Each number is 128 + 32 x the weight over its row's rms, rounded and kept within 0 to 255. Layers, rows and columns count from 0. Numbers have three digits each. The size before them is the row's rms in percent of the matrix's.

# down: layer 10 MLP down (transposed), 320x128, rms 0.288, rows 11-41, columns 64-127
# gate: layer 10 MLP gate, 320x128, rms 0.292, rows 12-42, columns 64-127
# up: layer 10 MLP up, 320x128, rms 0.283, rows 12-42, columns 64-127
down11 100:179111161093155072121155099129142149167121086185108180143227152090150130057143083099150086100097116090087163119148112118135165151166103138100124157080151120107134092192138144120130161138167179
gate12 103:114105062055108117081117147163111054119106115075115102134149159108122126079123141110107095083161125152094061120187089143146102131075143058075147139142196131140152060102104138092102126086122162
up12 102:152121114159162132094089158092121040078192108125122190113162119180175117129079086169122153124073197140137123128097087121168094114152102151179064133088153125161080148127113164136118145145145137
down12 101:136078117136173121095156070176077123064130130096135129176161089200104162142099146138114125163103161124092160112132122092122074120169091085161053147147132120116110087147131099170115172183109099
gate13 105:160181101086138060146109139106176148123133112151157110163112064153063140120098153129125162161151160072082127099087188114115126140202099168134149100119094119174141073084107082128117224145149133
up13 110:168146130099104172063144196155098166117140116110132158129156082112107118083106142137082125144095155072178193145116100114091072146153122137083129201186103121151109084096151168121135161144141117
down13 106:144127147077116097094197173145142101121120148097075128087127109121126118161109112113170166143113128120117141123125136116119100161068129161087167128150102047093133137147194124101098133141121175
gate14 101:124170104141136105123116140182072110092153207089149133105121166156145145194064131141187146144139106105123107073153052144064105119143108140119135162050139149114144113129106141140083107124147133
up14 095:121102066106065110148128143176160147091125152093123202115051101078167106159105078111069040128180103139119110120167110102178148095084108142123127092136109136151151157163109157104082112182199133
down14 101:119082062173101137184099101127092172111123120104138125119103100133149142110107080126086120153099165062079125117201147144094146143102166119115094123064124129140121118090126139128119156165126186
gate15 106:086099110146114081154152096133165175133094134139183109130069084163124129163118169102136126074107114153102130131089170133089185110132146091088082137101163124148085083174085138167072120131115152
up15 108:127131153138193100096120087161061105135165195115159128203120161094163156121095148102155143122151096166106122196105129153115104124056108108093087189139144151146154133067076130147084110080145124
down15 102:090152149063136163123118126100125142071127111107127189173134162140114095161119181090110096133104102118129152144194112132110168115144091151134153168138177125103111134163118137104069195155123141
gate16 097:122058157081111100162134122123134210137091066163144147078139149175110094134155099118095142146116182132102155142125163137098110121117083103117148075099135073068120139137111109146147102087089147
up16 094:077143128111112180136206062120168087130190141148091173112127111145133088141099158118094142103188097164102097137142143120169085079117149095146121130164072167084168164089139135125156162134141095
down16 095:192181157142083154103177133096128119099109131077159111141137147148038129154147130082140146134172168160137176141130090152134149082182202121066082143131103102116150116098190154117148096169182153
gate17 099:107135084077100140113111174114170151109121152115115116144127143104104177179116136117169083129134130200156172130098097118141144140166136110138147079151129135108150101115125135045126132082131199
up17 099:086109131141096184117065136149153121092173188118100150134169149105155153129146125115035115130107159180148123100178167151111160130121087110097106150103154112127117150145134093190158135139108160
down17 104:134082153097112128122154094124125105070112099193134145131099144135089125148165071141138121155106196123175131124096075125083168134100150145102147115089208101114128179146134141129103114185180080
gate18 102:100115103129192181183180137132140171097103068111136131150165132103087154124129153128181111112089139152090085119116075119071134189109186134161122104161126099148170132166152158173127051115157152
up18 105:099154111124077159113232150133063152093143108130153125131217135128142142096117116113135151115094158172161196108130152124174112169079084131069071137100141075087129154108161177129105168143056115
down18 100:189118138145111186077167137042135137172107191113128156161149136165126090151149126157148096120096077155102118140138146060163136157126100140136147082151186152124113119078128110118176085142079079
gate19 105:084143135173123142147174145117202156127150120150100166092112148113139107105113193123125065136119107131161093088147128127080137110128178127133101229108158084115108095136153152160141118132124130
up19 093:119136123122088161128085119165148076132166119154126165141139116140163124132109084138086120120165102081116162071162166084160172149098137095081114157156156208134135109113105152097130173105144144
down19 103:168162177198113151086120101115122194086173155113134108139121121084106146130162133140153148156147135096125108148084123143115148093096147136178094098106182133114145109102121158152150111147142157
gate20 098:082151156073172118120093123173085113144095095096128128160152075190100157112062164137160118132130195092146152110114142173142106068150074181129111158077150144133145078104114083148154094196105157
up20 110:079071153119207143088096113106179067126127128091105138163121095130108138142083127121159147111153153070163129156149150157106148151111085116092214125138151153149114202110150110179122094117136176
down20 104:131144136133163102129157120070105085148210148091077146131130122060130114102143156133146152143075132118063113156146102141159148143116150153136124181110124079087155206130103168164145089098143093
gate21 107:134058148074198095122161153073086195108143090106085117105096121101107064128187171123094161144104100138124121118113191129108118135136134089140162152117173103127105110097117086066119176106138137
up21 100:097141153118112129137153135163105116138107145106099129102072096136107139149135095073151145128122116110141116120056143130134146110126046151111139063091114052136076179087108216110128108133063166
down21 104:114166180070123085141141112164075135138098190126100181120141120149120130116138125135153162058077109082148099135156130142133126159128116117126124128126062110053204135122106096106141151088095145
gate22 104:163131102128058142119107091144179083143155151104161199132122100111176168165084158197224156099123135113148112190129107154129113117093107120123143086113159129092180133135152150161086135144152111
up22 107:153113134175098117085097117136075200136127129099107145135167101177137137108143082095119131117132150164127131107163113182154159113130149172166164112161113089096129078123066135154128165113149121
down22 107:139155192120121086081161073105104112130067116155146155136136138105116190129111114120081080155170144156114125067084185135171116096137111094187098092139074076153075168172119112145078178174135144
gate23 098:150096123093119089107163106143048141085135071076125159092172139111139067090120153128098123084154141118121156146111115130156134137051149102149128088129172188092128131174176176097096124168149097
up23 100:142139120148198119107168123119153100137113122099150144145146107096158091130114163126086093041174143157065167079122100121152111063141119117086094122146087123109119182082220140199162108131143094
down23 101:131161151149170098102144150087123082073105113144117161078133127091118129078129135149152158144082138156087126110130124148099126136217105159051125111159151107101149105119172130082130071138085159
gate24 095:103160192089165173174132129121146138127143130120110113171128171063079156117086140132144122173139134198099152182153163125108142099106145121101086100139126117094101099156039119084080139083130057
up24 096:137103126147098131164107082108144149139163124082169146154143152121113151133173095147137110215104164104082113120242134133153148141138066083099124122167189123086146153150179195101201159122126205
down24 095:138115125100136174099097094137127137126122144132126136142145169052129148122087118124128132091123089134094100169161155057115128086156062154076125159221113093106148102104109160075191113154147158
gate25 102:127153131072157073096162147136102093101091128145112143168122157117042114119114135077083117134111161117103085176111162150096139149141123134115147117173107107140204175134122079134089154093123094
up25 101:113108185125109125129078171173160156133134149159111157137156153117165168141166182138093136124137145118081137179140136146147121089179124081144096195140134109137098151124113117167111140069089146
down25 097:111151078185143119098141162178172114160078175105080096122155098164121179181190108109149170158075142160090117140176152107131110137176158135130023156156120084160138132156129131138146109201153191
gate26 104:088135147097161127102100204108183151150097156149142105084100135167178191102131122071145136149082152108168209077146099133121126057037147125140179089129133168047126120124107157147123183133113143
up26 101:196144118157103127114088078085123101120149137176133151145112109122142118174057140110078096085193189140059125050098174137152162081129137144060088117151165115134093140159156095141077119096128146
down26 100:174125133148094147133153147071097096159123070125123138097149148137128132131178123063120127123122120118168118148111076082089161079176100147094166114129133131078130113102134120181128095184156145
gate27 104:136124127134145118172132098122186092090191120106101191075151126115155094094137125122041196157172170147130077113132082142087128190157105176133134149115174105071152174073136119124142116125115091
up27 099:149082165083084121173122089115156117170117144156160106165126149065162144134123091124120169131127118128144127101130114115148164132032075160156095089099140075118134075152174144144132176131120091
down27 096:111172111177083185184136074107144072132123132150143148133166115120130147151157093115116124166122103110139162149114095149094139099195115191147166162162109147064113095119128165139179135109053098
gate28 097:138067146171141136116123091172090161167130127191112190117103116126143120147162101058170133132118090114174150189147146105130156136184154198106102165144140105104117145163139184085178083085100157
up28 103:142082138108054114114152068155157149066080087074153095122117109145165099147120130148053184104120140076175188111127105151161055122138142092064114146120110111140071148172137106100077126172177114
down28 100:111108113171188163104133131185087088107117160119088104134175135092109128140171117125077121121153169168138129145166150093083082139126188144161171049130142159158127096102096085152162150137144046
gate29 105:135150144134138099171150107122139116116107103106176130137126131180131139124143149096133114164158141065150144132198148145089084098132178168144133082069158128098142180103149134106117187092090117
up29 103:093124098114111116134176163168172135168130119092088159112151169117164143147140120074144137152155107117171155129140082078070126162072160191058146150153130135072114109084122161140112094090153093
down29 101:119120142165149145116107169122142089136123076077130100139108149091080158158125115117173140123097151134140089152110106117136110154167053115162117166155164072170134097188150099138071105154074102
gate30 104:181127183132148168189166136155120112142182146147079128129165082160174101147101098152066168084116075078154155155047111133110186137105099130109130169127104151158173158117127154162165123114104158
up30 102:137067182085045120097136083130142073135205153118103152138144150130123063143140082165099089164176131115129088199096120120089136106148161090108146122120090193127106097109145079139140095115097152
down30 098:147118083098171108176122150121128116143125139204054125134079151085117125107118098166078139209085154159062153115122078139139130133092053163099141168112187086141109100200102054139138138108091136
gate31 100:134132176090139086161135128154160126125153135150192148099151075149081099079133143108086134153120170093102079078098111144108163181111135104148148181158087188122149135050163131097078134094079185
up31 101:107110163165238122170131142134129066118088099191089091158119135128068107112154131127142096163123170119040108161157141088144160133136157136121160121121159189155110106107189073151139092105183098
down31 100:120180149077107149079183095074118164141168119146040115102129054161112120126144090131106095125191148151142179086133115172098104149187167149111109145169072123086147123132131126121105159153125191
gate32 097:124048148060171163109087132077103163141160105153170148147125102129184155087153150098103130135150122112145104159098138137095148163173081164099167138136109066123121144104141140148137096180149201
up32 102:112125101151090142075143149166157071082123138125188069109137079105117162067131086129186120077116167144124160130112137095197099125117168174136172199061103108104078122107103072141089168122135130
down32 104:132119078033146096115118076166154128196146146072083145147145180114089169106106121129114119130110108054112188160061107098139107063132105113085157132140114092121122177142092161092111160152097138
gate33 099:108092088153148108166149144107071175108165185108118092098112164206158171137113093083113144126185135147099129126156141094150115139108108132156067108094121121055167123100085196156100150158152075
up33 101:152168160151126161113139132116197171163080107126153094158134085145158155160180134151056119167127111105147110124132113104098085193116126062114127160138101114095162121150160131109093155138016171
down33 099:109086105119165132172127141118147164111123173162093171167139107145084149124147132097095104100164086149089075169144103067076122179174153165139134116173088163074157122085123094110161148160145127
gate34 101:152124094154094103113123089075172121168140078116107124138076114115183176074136144100127097156116100130160154157142101229148120062147121133104151166120135125123155136067147091130074114160134126
up34 103:115091192120140170153113144171138108131148194140083143131147230124164163128185130140185108139105102119145074200134118210099141149136135114133069142097111144078072178093150138108114125170072094
down34 101:078110163165113178190128145058195101161069143095148136137134166163160159134142124130194132163158111185124113162109147155165093166100169150070106180105142134129100106099126080095137127084119163
gate35 100:091131127071164142094182093094142139142151152179124116096175103138142149157164175100190138112106120112159075104141155096111191124108167102117166141088128137135118124117155107118119075094132112
up35 107:034209131125153134177133140167086067145156129133113128107121196146170137167138119069102066100122126146121151090102116114077141079100101103165142147129167138112145082091073136098150105043075108
down35 100:109152136142159069101113104140112097146075152199107121100130121173149150127139109126169121144097142132170134145147151155098155131114125144161165167110209104157073157132100104094120113119118117
gate36 096:101118179092121133149141153153161114162131101156117155108097116155078162180123094122151120094141100136088106182149116137136166154179126142154169140155147126070181107194135128170118142171121076
up36 093:190146142190176125100096124100130108099146149085059105080131138193115103145090131096126098159108144103127102078105178125098114125146156101071090190093103115197066109096115124139117152118125189
down36 093:143118142123142061136124157086071118090114119139150084100121064096097156130146047143103157102107109090104112106120132101136123102123101153144158074100111138111193101097119139102163114131148134
gate37 099:113133116132046149086054112128116108058169191205108122127145159074131154121080063094119152106160113192180143130118122130193111102111079110129169107097114127144111149090106094160138098163133145
up37 103:157159093022130165093073111112108143098128166124132085148118093138124107140091136128128086109135167110112129133132133164040090142075160108130047098129144150108190163149160115137177127088140131
down37 102:127166122211097128130105093127121134130147147120109151070130148131142166143113122127114123188121116111133108137137165136170092141133172119072158117063100084099036156112080174181109069127120098
gate38 104:095177158115153143158119083099140130116140085123111178098089150195129176110142147126225127103104161181103114130160142135145148081104149131135123197120116138110146151132144082089134126252144076
up38 105:173167173163197135095105146187141149112113159176146090170178126144185097111103109081113142114131139154191155145145111141095082155153089125107144133120112118127101107132126219134255089081124090
down38 106:156046101123105101118129127121115085112126141112177126126117133172181126163103162110199121078127049102146123094126162115097122180162107105138093087121148142089140113161091138091154139088103138
gate39 103:201081070164122116211115102092095178106135091114122149163107094156147115143162120128147114097121135135147163183172077187121127099102152185171109130172158155130203147077074146143097165230126167
up39 105:117088183137140142112129117151130183134118146117125150105115217142028165180143138119104139075031154121147094163141129120147132103120111155188186154095110123149188142092127164139100119114170154
down39 109:142114118029123090169133103122100141187159126099098186116082143134096079099105165116165128098200109091087143097116101140154144160153126194106167109189051184082157141156089143100164177082108194
gate40 113:143129144093145123100161130050088069046121113139164107064139180116157104145131112128160101162122119165156127089131083102112089151109095142128087108098122137139106119120167147138173082137130081
up40 110:124062180112157129137148114112134134123073158162172127073148140085094153210148097090107126136112073129136144150106130049134126116142165148058103085076116082170103109133166125102178105096081125
down40 103:086074199155117082133166174128167136135106083146116104098086137141150112100145122159072140156098165141112099084086118181122147090152080119109115106104152085054103138122127157175067143172161078
gate41 094:098145098128033120137125116107125148121121068136113099120104130128159067122151135096152144078088135138090163151086142111154124100112146057129119152161118168152079072086138125138110157132117125
up41 091:106139088135036098177143150147132143099134102068163096077111157139153109140196112126095103088156094102105109108196152106131103099114100149109117116099151186149114077166128167101092099068020151
down41 090:112144095164043177137147112150138151072154144153157132127129144127105125125208161090154170112193178129165104122132169133087169175126071098156144139196164150182103138121141136112142156150094131
gate42 096:183106117133191087077188122137115137129107102152160156085127139152148183068069123114132086171172100113081101146100166131144085087109144083101179090132147112118130140093084152140143165174125146
up42 096:094129114077144127151087147054098110180151174143150136138137153152069090129173115084142098076106115114070099145104137108139205100156113153094143186138104108113140093108142128101139087148112135